{
  "n_layer": 15,
  "schedule": "wsd",
  "final_lr_fraction": 0.0,
  "seq_len": 1024
}
Each number is 128 + 32 x the weight over its row's rms, rounded and kept within 0 to 255. Layers, rows and columns count from 0. Numbers have three digits each. The size before them is the row's rms in percent of the matrix's.

# layer 2 MLP down (transposed), 640x128, rms 0.169, rows 129-334, columns 64-95
102:105132128117132129150172100122104169105167099180149105084157095224117092098111184134080086103140
115:132159136098123105130089093090134081109130128186138079087111157132062087140071137123128191116159
102:081109144153133091143171091097139166098084173171071148132109143134101141043143076124134137110086
099:168130126104116096107091197140152153075123136179038129175147153117116174114133072138159126128146
097:111140092178109145091070179091073137081143153109116066128079120168180105098124168096141103071099
104:108068158201151168124137151107115108069137198134102157108147172118126056147124117148140142151123
095:112097101107109110119115169132144141081143091121104086103180104144105133190146144131157124123071
091:114177069138147126174078130161120158140105072160133149155153090127086173081140183139128113110126
088:149129142116134117161122113118112130133206178153143121151145130130115139139073164152143144119154
120:104118182128115105114143186199157075118206064141182064158119169097134157146170133124144119120085
084:123159155146106094071096131162106147158112176143114137105125126124155087134112115057187142200154
111:206182099129103137126091061118130107122120144122097165133144153153116120108115088127139147151125
099:101098101184079090087107125146113154156146089087114107139111112139108117025176143174121089191076
104:083108094169111138119131126084149094139080149157123117148084088079113129122120105132172133120191
100:124142162146051105066143123130115109112112138159107116099115087059088129078099108124121133160143
096:143162146139125058084086144152179131127113091192131102133137176139176109128168134104156136160143
116:137101156111092107157167138118157099128093153087135146104091069095096110131114115106141093111114
083:113179134146140079076105106140054115118098079121139179059191121147117138146130116138091133148156
103:106137131154151135093112147129137050114160138098161133128083181138158089111160116113139114177126
101:142131114147091076134110085204066138095154116100120065063111176153149193154194139170167151105163
109:099135141142162118177100104125188137099135125086123152125159128137152126174177123121085111127166
086:098089110101098123112120172144086181118176194106130130144107160090135129121120100096132172135141
088:078190153125127166110116083120075113074201128124120097177036155127135158082072130128111133172119
103:122166095123116100060114161169100155078108148073131111138110179145128141163138129123120182207108
095:119146086130152150162117128143103168145126086138127152145175138147147150159147140179109152136072
110:119106081115103137160192185173085125074115074147111152165117086130118150138111168151134058123136
106:121198154108189093088103138108093136180104091120136131137119144133117124125134193136209151058127
097:153131131099121158061130103151093209153111115140112113132159094089163103130123101099158108110132
096:101078146112109128080144084119155043052150154106102133179130178180087108143137114141119117123076
094:129143152082117155181108116115170197150129130136139117125121170088119118180117167150163133100073
086:152095137121139134146165142124134132175035118106153160094141077064100165113053099137194063090069
106:117139151123184084104099133141094103116050105163136066137132122141141086100174092069112105103101
083:178106129148171144156087166104178149141131144176135164125031115169088151078197112169172144189097
107:115105177135134120151090081150136150145134060070118075118137161103161116100129157133051160175108
097:202114118183121132115174112108088096123113122150117087127102165110072128153188198133136096142098
082:120125181151140115140096193136145128113105090198115120076130126149153087105128118179174109080130
096:106131103078092136148119124206093117122175074136137116141111078124135143132160129158116085149090
089:187115102096163171136124117141128136114169064181132136159117160123147123171166142130127153165121
085:107117164144200082125158186158111151109151125086085097116128073099149088133170160105138103096107
096:141143120088131088109165062111157158150130100186122073094135096139144133085109051114124106125098
112:154077137167234162121115130105119164127088157139104131092129124085025130110120148155125064151088
082:059130057103142131118113133177182106113117165087089147176076110132148139153135168137128127198136
106:121147123114096145148148149168073104081123105114089116140124133116165137114139176163140143099155
106:172134113166137165145154122141109059144125127108116141099148070122098125047141103158144210121063
098:116171147114171077101137134117073090118144097105092149152230205147140167132141100140098157114173
088:150135136136080139191105151118066139101127093140103099092134081103186110070126152113139148113111
099:138098167187128126154079083100100138096129120175074116113134098173142125128194134164195184113128
097:184132128127136099068107112140110120174147148141099109096154103079049203118129095163208066100097
097:152135088108124148053114082120136128159095036131169108183153089157146085148127139170118117129143
110:168089132123155116099116123142088146109121134139065149053174159124138089095101157132153164143160
082:145126166075148132064073166137127132129157122103168109140147155145110105087081134114100129133103
089:129110114117139132098111137067121142119061135159074158132105129150197127088128110118151149162108
097:129137165105113074168118123150110156155128096145138092141096198136139129110156158129153108120062
092:127122175182141168092164132090152146105130178105051174139165119078072102112134106126108124116131
094:113077096165086166129141073083125183134131054074107127127150112131106126098105151132105109169131
100:114112125121071062100119104137151102123133109096137145097197101110132152138123146159152068171109
095:156112145169180155124128114123126118111094099154068127133121105124104146141124079082131140056112
098:142178144099152125089114155123189179176102064112120092143186183116120106145172164115130107144121
100:088105139152117149144134088102104148060135186161069119106179150092148154112106112119111141096098
114:134118128120143137098155099149084089093078172169115088161137150187091101126089134134149077145129
088:118066096129189109138108146119136134127196137144096120131139094128154112079142134136131136061101
118:122171164147147140100129084104094199091141082102095167124120114153133136168124156173090067095115
085:120126115192144160106106170151057129159143086089134091096096165108119101123132205143174108130155
101:094107127108135146088166140078122095161061170132142111159114155139143181095075105129122048152144
118:155090148161157152166137133141170104110151099132135120163062133123150161128129141168130117176076
099:101123109128113129120130144165126135116154129081165102134096074092139168104053109102140110109046
121:145105185093109149183165170129085169141101111120128094159090160187094143135121147137096090098164
109:105135136195156151141090086069138134073085110148085159046094110085173156138133137159148144129087
104:144147186113172139124116154129085102111200121125076129088136143157166191124150159141147106103093
102:120148177114147155154114147105139161127124109090121149092188109113032137104099085068187040159120
096:146093180091065148159150174156108151166149135138171102074124171099094133089077144111143130097082
098:157136086108108091101105131112202119184099044133123138125099112140130118140125121090145106147123
091:132088143142132112151191152069111096135162124133106125133118114195165176088112188143168113089122
088:132128129155154118087137106094145157138147044121113113141143080098123124116126193037140129153112
138:208071137145051078067096074119058135105144084108147141087129096114135141122156143142140149189143
106:121074172094103089095093173143143062165163100130168135144147154076100175117159111147157078144074
096:067114110135109170128090164103105117166148145102142109161190100095092127086117138132133114108170
110:173150103137107107150136171157147128135100144128138102107170130090063149127127137070099101112140
094:133105124140120105151122139129129142073155086146120088073130054175146108089158094124181149112092
114:150077153138127146146113124141153152132215118121152120157092152130159140091153099127112185125095
115:167127098112170124156144116136181120098105102126182090128130163187121123180149162141149106178106
090:107147127150149122094167172119087090144094119137137095158123130126114130122126145075163117093144
115:147109074169124145150092089105145138154151119123112164146129115107114104146149056115068188136075
092:091067135060166120165101166152107146147180146143106140148092091158102139128213097173125153111154
095:166184106172115062090127140146123117160134075097150127184111146136140118164178162129087109120145
121:122083100116174116146169116117054173090137120132131153115128102132078154122102124074158115128105
097:095113150120125147134134147147160222140111118128135144149137109134124074134091134122136101144111
116:124201113199134160082140097126131098142135129167144098144095143145101190088112137111101171168115
087:217168174108172158186109096161142097146199052151137092143133138119129155123151173163136091126134
102:118143129139149126169128140123075100106190160122130082151126123101089147190141185178137101171105
108:175153120191000126112102171129113151133153164113108108111100129097089119144151118163129126122107
090:139111149137148086156148154158148131089106103145066139109122077125086150137093120137178096146096
100:126138143127187160133099118202160135078135106063102107188125141102195121130130155165129145087159
120:191086172194107153153156113149066140071138099138108124163139154132091130109101111105135126132149
105:146141106163087169118155178115106165159080081152156114137114088039145164104136154119181128209064
088:153166119151131142182138092137176137137128132125087147157095152204202134111118117166134103158099
099:129093161153129142129106124127152114058147131167136127087157113148140139067129162141192136086056
092:152164138154120143160140070168120200102098163170136104067115129128152155174081188132127073104149
098:180141098138115125177083149125120135154129111083134112118114096141138129113187088148111144144092
088:199097126116178128163146141165154122132158148168109154165147132137091120182171050110128150125128
107:086108130105132144061112065148147110121131114128132091108136159180138161129165145082154199143146
090:083102141157121137070099123129106125170097157083073166147143090142140168085173143117156133121131
100:120121119096125122148177160097103151047158112154105114125115101147171099126163164104143121133120
098:124145187160126139167155110103077116124106142152114113128127075106128043131145148126142086162172
093:179108122101093135097067115114132104139079190109077157122117126144104121132102060079141150147144
102:141117154193085112082130115116151118097122142210118097150110112103086097107120158141122152126111
089:122135100161100146146123104156081094188101146117143152109204111120155126169117132123137138140155
127:140133091099103197135104160168095157142136053098165133198119085137170135113153122150193112152168
087:112098089126122106118145114121157170104151136106116152135100115124127149175115086139062136156133
107:129123148129105094112190119164096127116131098118085065121106109122135053072133139100090180144153
094:146134167124157148127132153131131167100126107138167213084154140129122142114103107096119122137084
102:087117057180143142105131138127129185176095114106111103146120086087145081088107111106164179175092
092:105126120146127107082115121115152093139092139121105121043108149097132063151150130124110137136127
102:119123116152055095144183124159099099130172141169136092126063108086099098133141127187096148121120
094:109146107147110091105088186168116176135093169095076097095083100103154146126137107113143159150110
109:118118119140164114156117186142126121083128161138204101135136150105064145123074164166193177154093
089:089132169151137168078143107146135167101160071124127149163182152093075078098159174099131098165160
097:130055117147124111101132089115101129132103101081081143116146178104091147153155120149139104151124
086:122093139152114169132204110112128120132101136109120172160120122147104095135076136143145108093142
096:093138131136115091099101118142100139068133135164138131185093117189123140201097181152126147126079
104:156109066142145097137139106166135131114132136117139166140100113114103168135145122120123097149115
095:080127152101065155191138107132182138160163111128159097173086135104117135130115135153174104115078
088:135129174166142091120140146054172165083124078142147122112173114116173171183128167144154136106131
090:147187143125111095199156125199172143070112140113135133116074134159095164133104117154157134113097
093:151132096156120180087140121101108148127163094113183127106104093058147124136117157066171133159109
089:144161124118147153096128109155151134131124115078039078100138104136192142097154131145164130097134
089:112102116146138142136170130151132162115139064162198109111119188111112154085117129133157144061152
110:105082090111093132094166158224175096151166106141145121095119102119096143146119113067095171150106
096:044176120091092117071166108111132144141152082133158126138167103067140185091087104143129098122074
096:198100126144080092154153167125112117097186168135085106142133124105102157162049155137136147114122
117:173099133137083107179131141130104167137202096058092041125119107128145139155187109141170170139159
101:129119153155160128167063097139109125172166110161137128113141130140135118116182222131156142187104
103:145157112133115160124074133137093127188078133153140087115133108136084117044114134116105132159093
101:132125109150089117076111150146130117161097135141120126092096141113133105165129092136091127086137
090:103117138082135131155116145129120130149132069097143069115111092160146157123107126180106119132127
105:184147125158109108153166149116134161194088142131126142130209068143091112111098101119125120094126
103:066117087184206117102120137132152117131106082066151126141145092087168155151097147164101100170138
093:148109134203189160120114171101122181078127103145097158114156176123129182139137095169103122124125
093:127084181112103123083113098134126111103188086136121103096142098097116075142133127129162148100074
096:111107119100166081138102183183069149125081148146101114126157116099191103110113125131134170119102
098:116198090145147123147076156113108088143134146121164089176123158167108108103097158095177120099150
104:127156107147129143150179150102085121097133186138073142134122134160121200147094118180114131146145
092:094130128121214154155111166129130168078082135128134149167114158079164205105123168135100113092105
108:122160102173135145102103164108107143101136197181076112160132100152124134148125092151140128156117
106:100120171172113122143165182177112137159084112082168132156184122133142094134172114105126104168096
106:125110135199130071131113131114160136145101109116150131120119143122125098109092128161130123125115
096:150102131104085118129149169116133171116138120121111004073139194018111128151105145117159142142126
106:071125144185102114183147129133089145120143159138184156094101121069146142155124120119098151167177
109:129141099200110174111149134113113111129147082140139110108146180095115155122126150105192104147110
105:141063143147139139096154137173128164132166071105099149156127094122191088190149131078112149100106
103:120151159130180132108187140128091128107179117138083150110134098204125126151117077185107106186101
095:096171156127144111170112169115128159101098120126087134104132107163148157116130166112182151094121
109:151129136121111165126097106150049176143072119179133107117100140158168112113140146151092098185122
087:108121095181152114101090147134099173138174123150075078100173131131101147107125144072147123136054
095:113121134128151127127101130114146143093132112191118146171114115104080120108120116170122070151129
086:085104083142164176127151115116140084131146236167119131147124128175098133142096040078179091139083
107:135083093089131130101113133178059155087131208153106179143169196152101117096055125150146147181167
106:117201162175173171156136125158096165082133117185108167193091166136130214156127095090063117167072
106:171145114183106137146115126101106098114110168153172125128162095163116121077114178120142113164123
101:159072141125148175060174132107124161139104114140109149126160095119147163088129146126149122158124
113:090156183140101143117088084177126141144184156179151204135115054144144136169136149119100122119111
104:091130161150096071033113103116137183090184090049116145134123117056129097085149140108112135089169
088:117177149128098106095183138145076151092147155130175135152126083128161137147098116127113148150130
094:159139210166150125096094175115110121126059117129071157118130083114154132119169121150114152154117
097:157085110090101122135155149140062104135105108089138112131099107164113135174095153156125139134084
111:170128125119147109174121123151113149143150088157153097205145138071134159115123126135175099133082
144:092159138135154155158170130097112143132104155141149109114115099071109090051137102114114139106094
101:119134050099151176169139169147138190114185125132175124117105157091112115150150160106131091160142
095:182137114085092146163155141127133084076155076191127140190150133095099150134082109099091096126179
107:165075227109075155198126157121166088093172144090109137169154090164140125116163093161124114115147
085:114124102125123133149147066150101080086163075089137099187106136129105161131122136151177124133176
097:150130126154136113045100140054157114157133088113066080081138148213150123125152100135148146133129
098:160128064135166194174143090168109176105133117124053124114067159123130181107151151076124080137155
093:131105112129168117077124132120158096120141067123093149142141113131131141166137108106122116151126
103:066117164149147112140126084069097161121127096166117088084160163133164126148091045073117153093121
111:167115154169100155210074146121131096151190158119082141139111102053144170169147136074084182070081
094:118177144160181136154138195098113188135130150136079089095160102091098169100119173132173106146101
101:181150048113154116113084131132081145128141138165156140099149162143146125110130158126158131133222
090:103177054124120121109054098128124129138138167150093158122153149097103125128173154076184121169172
107:162134157144114083152123158130111121100158129129093083127121130108141142128130104123163108151067
095:111084097142133140115083125114131106078138142121182137137101194175184160134100107132121095108076
108:133076155081163172118157123128093130100192099114094149162174153148150134139089168181117127085129
103:132166113169125094186098132149165132124142072129145140163125159121169166138084169185097169172145
106:115112117132147134082072129119156122136142118120154079150109123129102120122191107096088114162159
080:125109145127125134184161151082187154173094136156103076141139174089083180155157098164208160106098
094:130122127118221119128127161151119087122106133099153130089063178188143137122144152198144111097141
129:134085126183106148115166125100086128111077133138119117116154070069129077067080111097129093076138
087:086163142113123097120146074119124103127033143129115095126161124158123121128113116160232062116110
106:180106154191104108175127111167084157118113089044171158118151114075083126188155188146188108136107
092:071142108114181126168142051133085140158101167146098144145115133158137120145123122176111138143136
105:107120131099170138070122121119120066093124125119130097152118134146157112111133069158136120095107
097:142100132143107134165152081162099094073122132158167074121115147131122091092128151094175126132056
075:075154132108171106134126133127149141121133147082106134130092092172062153147173141118149103164123
111:125148035118143196098090113128072139135161119131140152153114085114146125108178112127096108144145
094:136126138135130168056122090153130125130153140118103102104165144156146135119106135085201122152086
098:111163129113106128087162103152133081114138139094084101128131105160153136154105137140121115094082
097:145109112149139078165109102118145089127160103150095131158090162101129096122139089161113058191143
099:126105168098097096131127096136068126126142058135121113070167084124102123084128111171123168088127
101:130083131176130155136131182106129088149088125161181157136177059154123142094135145145152121124079
100:127107099204134151148085181140157120112142115154153109124113080140162164113131158174126160083157
095:135153161123154062062098107128142089119136114059105164060107081158216154107135078113117137128126
087:175165194162168097101175121108103133091127144134061188115138123128194190076065081123149123159152
103:113124186129141152207158232127079150104072130147139152149136139113168067082175121171058121107175
095:173113131148088134148129192057170139133194118064123085120151169112137146172108142131201144094065
110:109126191125116129166136141150163166115147116134122130140128106150131176141144169126173150177178
100:116119112153079115132132094143143122108128076194174056176105134139085122107116129119139102116109
# layer 2 MLP up, 640x128, rms 0.175, rows 130-334, columns 64-95
108:124131088115094113165189122178124110105126189079160115149066155120092130185107117128093156164167
097:065082077114047151152136111178093111128158085037145153124131128094132123143097163159145104125163
094:122129080128117111157113112188145161062112098135115092145092184098078096104153154097089140114108
097:131137149134077200171104112108104166163132130138134115139123148097169137149199067165129112152116
100:187143142158120095108108138113133180134100146156080150101119174157127146121065143141099136148076
096:101104135159144112135083136115183128139093255144147113132117161094139172078124045145129128135139
090:099108099118106082233218138137122131115111124119129144066106094137128117144123118132155178074121
100:132129144157121128156128112104128198155122115162126164096136129098070114126146086105108118119201
111:118129148110021113115121146099133106175118185104112095122129178142086168158070103129130185153086
091:175136175123153123118189144093141136116139194105151107139077175150131089109156125176130158132128
106:117147101149136083073104109082147149139112137155145231144091151066164100148109119176134138140137
097:157093114160060117104153094143160180134115110110183119142123051114120129107102126144123151131130
099:094142102141146067125144053131148072114131138107105116201069089126119133068176140098114123123184
104:131135131128139126072077090115184102148157146095087128117138163093153065105185064197099187089120
096:162155132088114184190143086117136077130152152104178144148124118123050162117114082172127145141128
106:180135153093094116095145143133164104123135206089118129168095129135129098098139072109035168149120
093:158159043114128150129062153114152107105123137134127157167111133128158056121044136090139152115169
103:128193067128145107165126162145143135196154131124144078177159131082094111088140091081082125122165
100:138142082168122096158138077108192139113137113177142114118104155111093114131150111084075221153118
107:112110093170137111120147111099111099171107102100090122162145128105157126177106068145110130121172
098:129161108111104174157120114215079114135119182159165100099168154128126177114063095109162224148139
092:108164138117080147179123123132146086091095101125208127091182109128143174151096114131150206134137
100:134164195145100117142096099139127088138114184110142100129133109162064077166122098139098115129095
098:158154104116168165079129138145149125108128117116119127173110042137121108166135092157130121138109
102:150167110117094178160086119070093179105093161170113151157150151096096133186169062130116151143140
106:128146066090131154109098148177143007160157152057100119109101119108150103128123094094103112096115
098:150125055182124163120170099136167094150138172058098154108167168141113116119153047117128123103097
099:079082075185116153121073065131098141189154162107073112123115102092092147163087135140152174125151
099:155128171155129192066135138122140119134168135092231116133134094144121161079127029147065160196087
093:135160134110137129142102086101106146102114135115180159053162110134189070155123140127112115141188
103:132175139099115135085068134127196112098163169106087159097115157135139078148118144137079113150092
090:097148064122085146135152166125161176120140130151129100101096148098178153131077122149084205034132
104:137165058170137079159143089188095126085046135016089156141104148089167121155117102114117109087153
094:136144040122114121152123121116092122092106157129155135186149165094116113119159154195129158161209
090:088111176137150163136133107179120124105094147093172204115112105146070075083189125168125141081117
095:086149135161131111170144004129112132141183125176089127123147111106139068178169121155141124128224
095:108163172112118115122126092092171076110120064133118127136172165085058140135118060152139125122167
100:158085063076144115120089123166127093192082213142102138128120106131116107143061129135143164121140
102:139149129144155062127108067109151120087110113129130186109148175110087139121132077132142163120134
110:111118166141092183191102152126133098122172186137107122086078090101089055105129101188152110180136
090:134136173131106109133114115125110104131090124203133145080140152151134112111155118125125132161136
102:131131122093119166107150050143077115178129107110084170107155098143168125136174118104080117149091
110:137121100078109176134082061145146074114110142132124167120118079109058160118119083120141166164156
100:131114103173089094158101154142102142103124142116134127085150129094080121137078149145097138118130
093:135143163105103116112133148150137093153158136118120139148145071155143127128123126077112185120120
094:114112125179154147117110093158116170082114157066123158102100188115109124133159077152111124100098
097:106151132141115091078131089160146089099193203071179133153193147164139063107171131102049124244156
098:162178077120145095164170132123147150153069127137098101167073179119161097219105157126090173168145
105:144138136187152119109118165138096162082147187190150155124095106111134122071086126101117152113181
094:124124083127099082190136103163135147101173168142187171115141157145135121123144102158103139167112
093:081153118149113134143178141137144104123171121109103126111194107121171160120169121213137137156133
096:103112120107077095106110101140158092091165107099174070107181151116140143160099110126134131213170
097:124119178121171132129104130119137106180062124060160082153077079068176144180080104132123093114165
095:154149132109108111117111140091160135189182157085119156187178123093123128123124032083146159122138
100:132111087139053094195151101153139119184166150103126096137150144138145155163211146113145121084173
099:084079078114150183099180148137141090163158092140146144106142118143121094112151178064046162169204
093:186095141123137127142141123132101130125120148107123160040107175095178132125121120138118207061123
102:127172155118125177138093143191138047139128090094227143181147173093142141161120120163115121124155
101:114155133182136072132116131126144070101101164114149064161169138156136064177136155090131105156172
089:160127112131127143068178141136142123103176121112135116120143173132113117124093134178097080113178
104:100112152160107131098114082166100114130100154149127153110130117121106174132139081217074089177167
095:098105103122152143134151107175116122101135191114146081132057162100139100149168165203101139146170
105:090118123088089145127149110124115098156106111178159135104105144058095095114105143101130093156153
107:137131144095121134168120088154106113127114151070103167192078121150169089110136051088114169127125
103:222161124141081135172086194084158109143110118148098125120117167146099102149109076080073212134086
109:172169139137139083119101120099176129190126146127153194147100132044108093160118118085108087139160
103:158136115158076158099076129153126141105106118139150151157085169080068114179094083122118161108170
098:147088113119079163148170205167112148081171127144196126132104106133075119176107140185123133098116
101:131074150117110125166155091147203132131215132111171121070116164100141132126128093122106145131162
098:101119136149145120114056140172157105158171165076129107126144141113159075105118126124154143142095
102:152135125200064105139171155129142173123136059067154165172110102116197109168071103162110096146138
096:191140076111092137208155134106149141094133187129141124154145135119060096179144129099138194132107
094:155130099127162113125103084174120117171094159113112196146089135168108075114146088104109194077149
116:139149125085057107155104113107138130150096097096152131149110140095101097144131090105109187210168
099:161119154092084158166114151098131127128154146149158104179145149117160134162150143135146122187205
098:181164094167108121179154134124136140131154129153188134153170120104129068142073120099103172097150
101:139155100091105173113142163166160056136094122144141083123107158104132095104142128078122131105103
092:139154121205103165058131117161128158170180155110126108096158083139112115115117110119081144135134
102:118131133136179129131147129138138100151100130082089197177170098090118170132117132097175152148143
119:166117134096079120136127124172126101194155162099129171122147098089120151121114136141151157162137
101:198094073128156117101124115135168128098080136124103098109145143159146072108050122132093149112111
103:151102084108127127198122139114117103136150115085161160167127117130143109141102183082109099084105
094:193156137193097112098131120114134060169094154131128138174169074110145155123153113145117185130150
096:169128134086067166079093152170138146117175126119128103128151146135083085149158127187064090217185
120:075081065150117163162166085122113096120148146104124156199121143118124150120171138114059130140130
096:126129144152125128115146117152104106068101134144092115116092108160141104139141094108125125107124
117:138180137157112151115137128146102102102117164124150105127124116126125133217108152170067148081196
091:163104122150123140112116133093133102125152143163141147135104140141087114116095133122128112090179
099:178129122131122102165118123116145074096155173112088140154165100120086064135148082132096107146120
103:133077102147047155102151112135086144123170125145141151074144142140117185116077130101108178170073
095:110081141130093152142142117066142093124126122153132144089107114130086104149117105151135127067152
102:156143158105127169148116060166151160154104123036114140182109099113099166136164125124122190100172
114:160157142177147123121142106135098141127105163171150159156142098097102078153089118165117089149140
099:155136120134125132079139124148093109175143157169161137100104111087170135074141093177062196058161
093:116118173109104163172127067098104134134083137135087185150125113080091127167137097131149135140190
102:124148143122102198141126137087194128148130151168108191123135094058059141144137091111162181123135
098:153132100100102131122098047181158181161094171146110174129164130157041121111104123090085146102157
096:131112162117087168165131186217083110131129180124108110171085059122137152155147123117081176166136
092:069233089173115134107129038107103140111117138120123094111104130091131137104050111144142148127162
096:194116073111074163119119128102155160104139123052145149061074117127096158140154057167111089115172
095:132218091186110102153111127125156152154141145140151131077144159078137113122122135110144095170150
109:097200084107126196167111140084120202146087178108115205144138153062111147156110078130143152143125
098:135219116166140181133125101146113190161156122130091162116062133048109156117096144101127209144199
099:112151152154115081104196102096175126129182108094186139110180097157130136122135105146163107162171
097:144136136182132124094141080120117113155113142166148086139135091067168090120159138165045140100175
094:158168080157129171192156126119171144111101136123099117141087133140057087188127106163108138085118
117:105137062141123119161108142180101107150122114077176139237137089134143127156123087164115093142145
093:141159154110123128123112128138082102103101144109168134117181109108135107086169137089166119133125
105:143083121114096137101147125159095133183112165100130116110111163160149113097080100169115134119173
094:143151096130113155083108102157122143135093114093088147119173117087094131089141061151119169163105
111:140172121180146109107113122147125153173086203119188129186088133105153074153130063127139164178097
095:085116143177133131120127139101149126099088165161115134118132149116081074178211087168085108157175
102:123160143172105107079117091118113136170149171139146118119134114131141059185162143176081167119190
092:165124086176121144163120117119121123114108150214163157108119144125139129141159072110106090095183
101:136111074141161182104169131122136137165097091129179174115186154127137095179163123138120115165130
102:120105119159130132165097124194141082193093203135146104116088121129147112126088137124074174079163
101:145134088088095122105119122149095152138109157221107115134079119154128126128160104131119169107118
093:139148085157144130129161105139123139176136169106124174206165116066167134094148129106140085138163
100:158143110109113123192174170112096191148106126109136119060165138154127121095155068155141115161143
101:143172099141087088108098133069151165126174107088150153144155081105177112088121126126077154140210
098:173136124189032115091141099178155147102166143075179187109126124151151153132118080164127102137145
097:115188142209114137147089107123135113179093156085106164131117098127123155167084136139143176104131
091:102132092181139142144179125157145148164114103133137117153153062139100144158104159151119090111184
101:173144106099163116132159120203124146105081147095102143124085197139113147185153121159103144069143
090:133159083136116150122075134109183141117157239107118161097080180121112151177132096091142181107118
093:090114116165132089143134111125095107083105171146113130102175062115103104100118112128151101071196
104:163117116149098124119162120136133080101144176112104161114150080169092062134143139127093219107174
096:203128129114098172064111141147169167056201102156163158173127140172101123111110126078097144145112
093:166122129149102142180125125094161115087151156147089074198103101093079082105091105139083115097153
106:129153129112061174188127146072170130127138098143080115163092114149154115134168062109027163104152
112:145149143099126094170063062146145124193151147105175129146182163099072107124167135120095120149143
096:131183109140126164154196149120141135087153090106201094121111133070154151127119170131104131085126
098:105133076143095131156110160181147161153111088122138207109133121072162090118095158069083124154163
093:077157187108119107173077142100188090093162135117091100094148061115142133073121203123150190078150
102:115131107137131139179170164100135078148192134134108102109107109051121106159037135127095090144110
100:151154132160136173136116131108156139127131122108116136135147144116178131096131081185111164065138
095:148185156128099167171150154073128166122105089133146125176111144095156086120154193124123155126156
098:154122161118145128109123109148121195141141137140116168125130157128094108202127042136107102094211
104:206117127118088107141110112204089135140157136116173116175124097101194089125108124137127186176141
096:243138123143104141125135171073158117145115140080113176213152145146107104130094138134152086100137
102:133133109160086135194159104165165154121161093131126136158115128110135097145134105148078120159139
096:085150109133125119125171099146119115163131138104076131093122131166095162181094157146117143210087
099:213191169134087135120106104158186162112184160114131148125130163102161052136169103133110099095115
102:106119131161117116149123099181173169126127125086193121137154175126147062137182086117119147092156
101:141127115143120104120135074123109082101138158101189131086107178099142118124138083184107178086169
094:098183126143140080208084129099144096123099193139105112209114143151113126082121100144114128076094
104:119122119135094107138062122113093151164115130122171122105069142122085081143143176119084206199234
098:172142110150123175166156143085159123097167153155135129163127103162112131203107116094147137082174
100:166163108148062147150149128152122151104209192090120131134134133085120153165146086133073146134154
105:133115154158114168111167108135147158198120147125138129137101094128139147117125153159155141069120
096:171135112145111167090132113143120135131104149138145176064136137126142120149110060154126114124139
102:153153116136140207107091140107083182128068162140128127102153158112131052083124161038125142180195
095:177186137138076102088074107157164049185083149075164179111131133129167124163143096163107128089113
095:120107109135083130072142144105197072169153140143159155232066142111116140120116140167121179138115
086:173151134108090174122135130112137150124062083097161176145084129102130132127131115162118121068189
105:083168113082132177099108128168133159144118191092168118130134139155099104151072153171108173188114
101:142134138171100136137122130158152137148125094162131090140136187101171100130159109111093125114124
100:157203110177127154134117134135146147101103178186112176103103144148126171120131159138072185065113
099:120142119039078198125171084111179134124142093153167130202184102137222122118158158124058172173150
100:080080161141113053148155128145113131145107144185088164111150092130128099097084135096134179139151
098:120153141123150100103134069144197124146189177141117170110099153127121161075146130126110193147214
087:113154084148102138135114128077141111108189131157075117115223131122100170174108098080105158146098
097:132194076125140204143120145158156133127093152153090102175116129102093111160194090161129109116162
102:141112109140101111172132020181137150112126107164145076126070083112125109138102133154128164145131
103:152156116126163130187161138123129169078117166184127143146083142104147166168102130139071133103204
121:114170098114141184128113122085126159164104188100146179136130153077108107170098063118116149155159
098:086133123123113140156176103172118080127094152079129108160135130115119111132170144085113153085123
095:057140049081134075113094110183140094125141130078111072083164148115157184082143113153138125156132
098:117167059094106122110162149094164149090094146145119111123122132156146119119127110094012093124244
094:153201102169154100146098143129135112142139156153176135143102079149145046110106098104083201100123
096:145164054158120077109108041135137130096130102150107141076068195150108143157113051158073135091141
094:114148130125151117104132086145162095105104186104090146139129051119060158122072165056087110126154
100:152144093098106124142126142135111168145109155130168134133121120127112099111111163167118157095154
102:084187119075101148188114065088099098173096087069082146135150133079118153179156087110129175101132
097:168118140118113198203143123142110191140172175090115119174080134103101113180140116066086179143136
105:123131050097126130107142186221114140184163155150143101169133131138157084172058113084145205140099
099:151185164150106117153110092123166108169142121122147139125190089128067157089153107178145075163201
095:167106166137045164169201165117124152090105162119142136150068089142102115119083117197121154082116
100:108128166137167109170124067117155098163135158118123116134093085119155131138151087151123130120128
097:153121159164080105145132120173118158208186112203110161164093072159099119137142059138120066099159
106:184132157111086144102177131147151185185114181187163137130137111108085068148130082153147109129183
099:077149098121157095148104099140124107082138127027146105080112132091114105151111086152065100179106
110:107151091114062086138127119174190121129076214117159091123100074124123079135205095110141113194107
086:149099110160148135086145068108146192106126100139102140126166167173094125165114191181086211087098
097:151106135157117129111132143078121157098128109133124169158173055139119109120158123115072135142101
120:077121118136119158109102108110119200123126136106132109145180090094134101100087064104110136060134
087:183162084097125234106141109089121199130091099115149102135136098140076131137101115112136142134087
107:157117101081129051141147129122130155148149075194169149089094137061112120139141141132100151142141
092:169130173122078103107162176085183112077120105164164140165177139103178168157121138149090153085094
097:142189078151097139145152110142140188102091163124124172112071115097141158120049122184117160135175
099:187114119152126171169179164124113115144186156054146112109096125073108118103155092172107201112167
089:202142142111116168125072061148141122112143125113081152168154176086165062119112136163127090144150
105:098130091152107149144125148171095102178103189142113111134144126085085143187129090102143156187096
097:100179134092156109147095147140142123103160202097121152114108126146102107101158132173104110135136
102:133118122078076115124151059185140160119174137101127105128110097090143122138190116138115132133117
104:167178149183107148141121143094099139196095149091150178093151118079168135167063110148067171125112
101:149135141132151222137092110124114180089159157116121147058109117114125118148110044120097100129107
099:101187105138142103122157108139156127176189126163140147160128122096070125147129174130120074065137
098:138187143130130160118138147089175135098143171082119120224125174101063085147108068138060100124123
096:120094129150107101182187128140109164103159065195143103173115147131138154135089132144023183117178
094:080182169122171153142155135162125069092168138142115175140113100154162160121139121130079156168186
101:194170157187069124132086137118155159200143116151123088138102132107088098150186111128126183095111
100:103122116144062130147143140126121129112118155084210098171168203119109119118071100146143138143099
090:131154152131107137133145102115186137160123130085131172129110147032124116127107078148142152098178
095:139176101160174155141137109144174191158123143131162109166069129114119104140094134150108168158153